{"num_key_value_heads": 3, "attn_scale": 0.177, "init_std_up": 0.0625, "decay_shape": "cos", "batch_tokens": 32768, "doc_mask": false}
Each number is 500 + 40 x the weight over its row's rms, rounded and kept within 0 to 999. Layers, rows and columns count from 0. Numbers have three digits each. The size before them is the row's rms in percent of the matrix's.

# layer 12 attention output (transposed), 96x64, rms 0.102, rows 95, columns 0-63
092:507441473514546472496466512568465534430501487485608463541491465467526452502522491462480509533493568478515471486513562465532416462435507450552520446515563457484533468488446424451530487459502538
# layer 12 MLP up, 256x64, rms 0.118, rows 0-20, columns 0-63
109:554382436523451445491559489512509533479545520474459501517547531519516538452478552503454493482452461511478480485501503483507533454495430512484523450450526507507412560516527453421510565503576474
097:460521488503587530575469537470496477491502488438542519479495476525473466455473548474482526530536530456415528426549498530501479509482424501493575460496541463608503541555545468435496507515448516
093:449517489437551517530627441405550506449500492561531482444468535486521519508524460499532595514504500528524491446564483499511500530454467461545499563469483494501451440528499486445477466522500514
083:627578497447536548475496528481470524501515506474442485566465473442541503498515525467435511462559467450485526521579503555523479496510456445470481491440467474526450482530531592489505497459496529
087:514582485539548440518513501525482556540553507552526464509486479476432508554503452434578527515474453495512486447545430590475507449470481500532565566513483525505397491475524513491473493506546504
092:583534478499451441504540547463397444537511425533504424486488538491527493478536505532481563577515534476469520465483514509538506503583483515540454489452439477483507468548495487554526478480417502
105:533381514494482406499582473449506443496565496460500438520469524466499471498477585501454524521432511466528523536501440508530533541535565513443493461510450502485493464513460529477492453504480559
094:521539525478487492462439511540455468516500509526538505589534483506512422544515515463542493509515482478476526399506518547524501488474507501553470579542521440530479431510539463449505477429375500
085:445563485483485537495530523516517505498476445554507516507467579510459459425523511447488512555532505491489435568524542542582507411538482570516404501521556484498561463523504554443519497502498494
095:518541554518480437543512450479501430499540511473502548437527484468464483516501516576560525515548529520472575478485459512566446525554516524490478435547544632529532484479525461453479532503527510
097:469500526514468485493486493428509468482547508468527549474500540483551498449475544429603501530498568476521582559443504541536510583534562499446471446489527501475516484461533540520404498457486476
091:445529498463397521512506495509487440479548483473539502425579490448534451539441509500551526517472497446534471517486529490488501545450448513554489461517555549573449481474509540495464456600469495
110:495513412507542549563503428522487450453457529457561516495510508476464523473500478508561479545528568464517580486518504559516511482447521543507505493439512495502433543513509502431536474471468622
109:419485477507525445473506536427560484472513550532530540536458515518462530535450519503583497502529515460569515444520498498536558598528516489522449558524483475538453511543469514454485408473467547
110:512482481485549485536489495438441539476529546571553474500498526404480501463500544511520471485502441413451558476536513537505440507558497459431455532518441497500488538521546482488466381491525507
104:507508489476532508515503493477550518545445552436487463463558498505457545477548436476485465495509495537492389494509600559528547537492447555537505459479569523509441445445476502464470552500434513
109:572575451523512567416554566547529457489509477532497523505500541451488521438519485487515470485465518501553490506497463466443431552537458519396434575494488524483531537494529528531490531468507458
099:477417505464456526560548460516543538426518489467487536514544448582466483481531447528554539459501574468504502475565497569512490501486548513506429430506477518450550531458487519528462578508523487
091:447535554507465457553468514531478474516521398481511446515484580420469473439422513572516447550482512488472511558410515533517483494558490502465545532506515473503459519447536499458464509537530529
107:458534456540446507527513552528570459477543527502443418488494528493564489503479529445438454543472520504572437495466500442497470532590502471470455537448528564459527479571535456499526513508457508
104:537466441559574450441575510557507512522524504500516471463562514487528473502447508542574499498469488450489538535544495507452473482466417528486477543529484518418581483578456488516488540487442532
# layer 12 MLP down (transposed), 256x64, rms 0.15, rows 0-20, columns 0-63
123:494540526439607521482464464494445400505501452443555508556480501475479492563494564493553508522569496492522514562442449489470480522494465474502483483507458480449508480475536515514487431523449592
089:489507472503504517497530454480457518475529545591494490501483459581438515515530584516577462534449479507516616545515517541476482523525513485484421475539423545471450570473545507518477503518537500
093:473496495538449449544457493563461504575551496582500456484553498474528422497448559539542520469398466478486469537471524470466524478507543548570460459540491481447530515543501520527492576489481526
089:426450495517460455543527461460516457524476488497528473540541454496527456540419492539487476495462550499518478526443522425520512454489540451516475485541500548442589432535552534583470479490429526
084:488466505413510499507487472419526514471532507498504497474513573528533555417468532621451475413462467472500493544449501460516525536482476522523497452548465483492578474510531508520461524432447503
090:475504436516495543488507477488514467546392452480451449382585436486429519480516517535451490522484464510515533547481509479583468459485492477496508448516472525484568463500438472509486547524467501
106:509504518491549453505501525522548610460541618514517544497560498525529515478515488464492511534609577487474480510523485458543468507584522539460451523509462516526493554521445486480510467505443466
107:472536535555530510536535505496536431472454524450514564488501446541552498501556486439586427463523471514458485510487518545447546448529511499469422495450456560467506515481428538494541516507550570
089:465450512497422447487522537480515492462508504457532494542516451498504454485486480528535475458526479436504510530467448511458506408591476397461443410482498483433461473525470465514500506496587500
095:475501448471503454517462526482424530497567491541399526531540506514464526544462580530574553554447452512512519504531509439527413459526475553481449468452491537473484454462476478541535470527515484
092:468455493493444469426493411534531437565531458447557534540499432425488491544522497526454509507496433513419520531564445546497489492492511520478481492512573467511520473538485514451466536511552550
094:449528498540484506547488474508517504476486426594449540457438458454453512556429473490531480495470504472556487489519516490566480455542578500493497529543444521590485470512503423438491557511455478
106:466415483503488533413522492491540471539558499500468439399547475515497467482491484480436538514485491521457479487456492484517484499468519487548548506555513425514601553526491495559591516560491487
109:529428494467481554434432466488532508470493492488488489391459550498523570582469457564473494440499497450503525446499596481519490536552486512487497469533468478450551533500514496502512546495446440
117:496509510492498527508520494582532488494552465556537434524505532565543513417584531511436549480443517529492413440458473542436482522513427509514529497485478450489588527502460527500492449475512457
088:531509473506565506479527548474521502525520546441569471528559516524437495461471521526467481478459517527528513458479469526556556470526557507468460475522501569457481474468436442385466554456455426
105:527527488427468560509549433442506464466534457505472483449492458474514526556509507514501542528503457531409522505486479536557554511486410497557506477515509448523467586479508487548512572483556580
092:507424449511493521538547493457459454558431507503507482495450492479508522518511510483511506592544543552424525519538470532480489476479500452500455420421521512531430484506564594458465491514562522
089:459467518450486513579509471454467511517418510464425508568534474533461481476491548468469517444524517482485482466524502578442447436453477517475540471436481582460478462494502482491461515480598536
103:500562587461460490504542501486486525499463463440596503563485454477464558542521525535520534527596469438452548528477443524501546500466507500511522442466477492536439494503515561449492448461540533
125:593446532477522519499526445448431437504520441508544554482518418534431473462541488452504464432510482516481461573581506515492555505561520487557532507480481498421450485487540498495513492491474512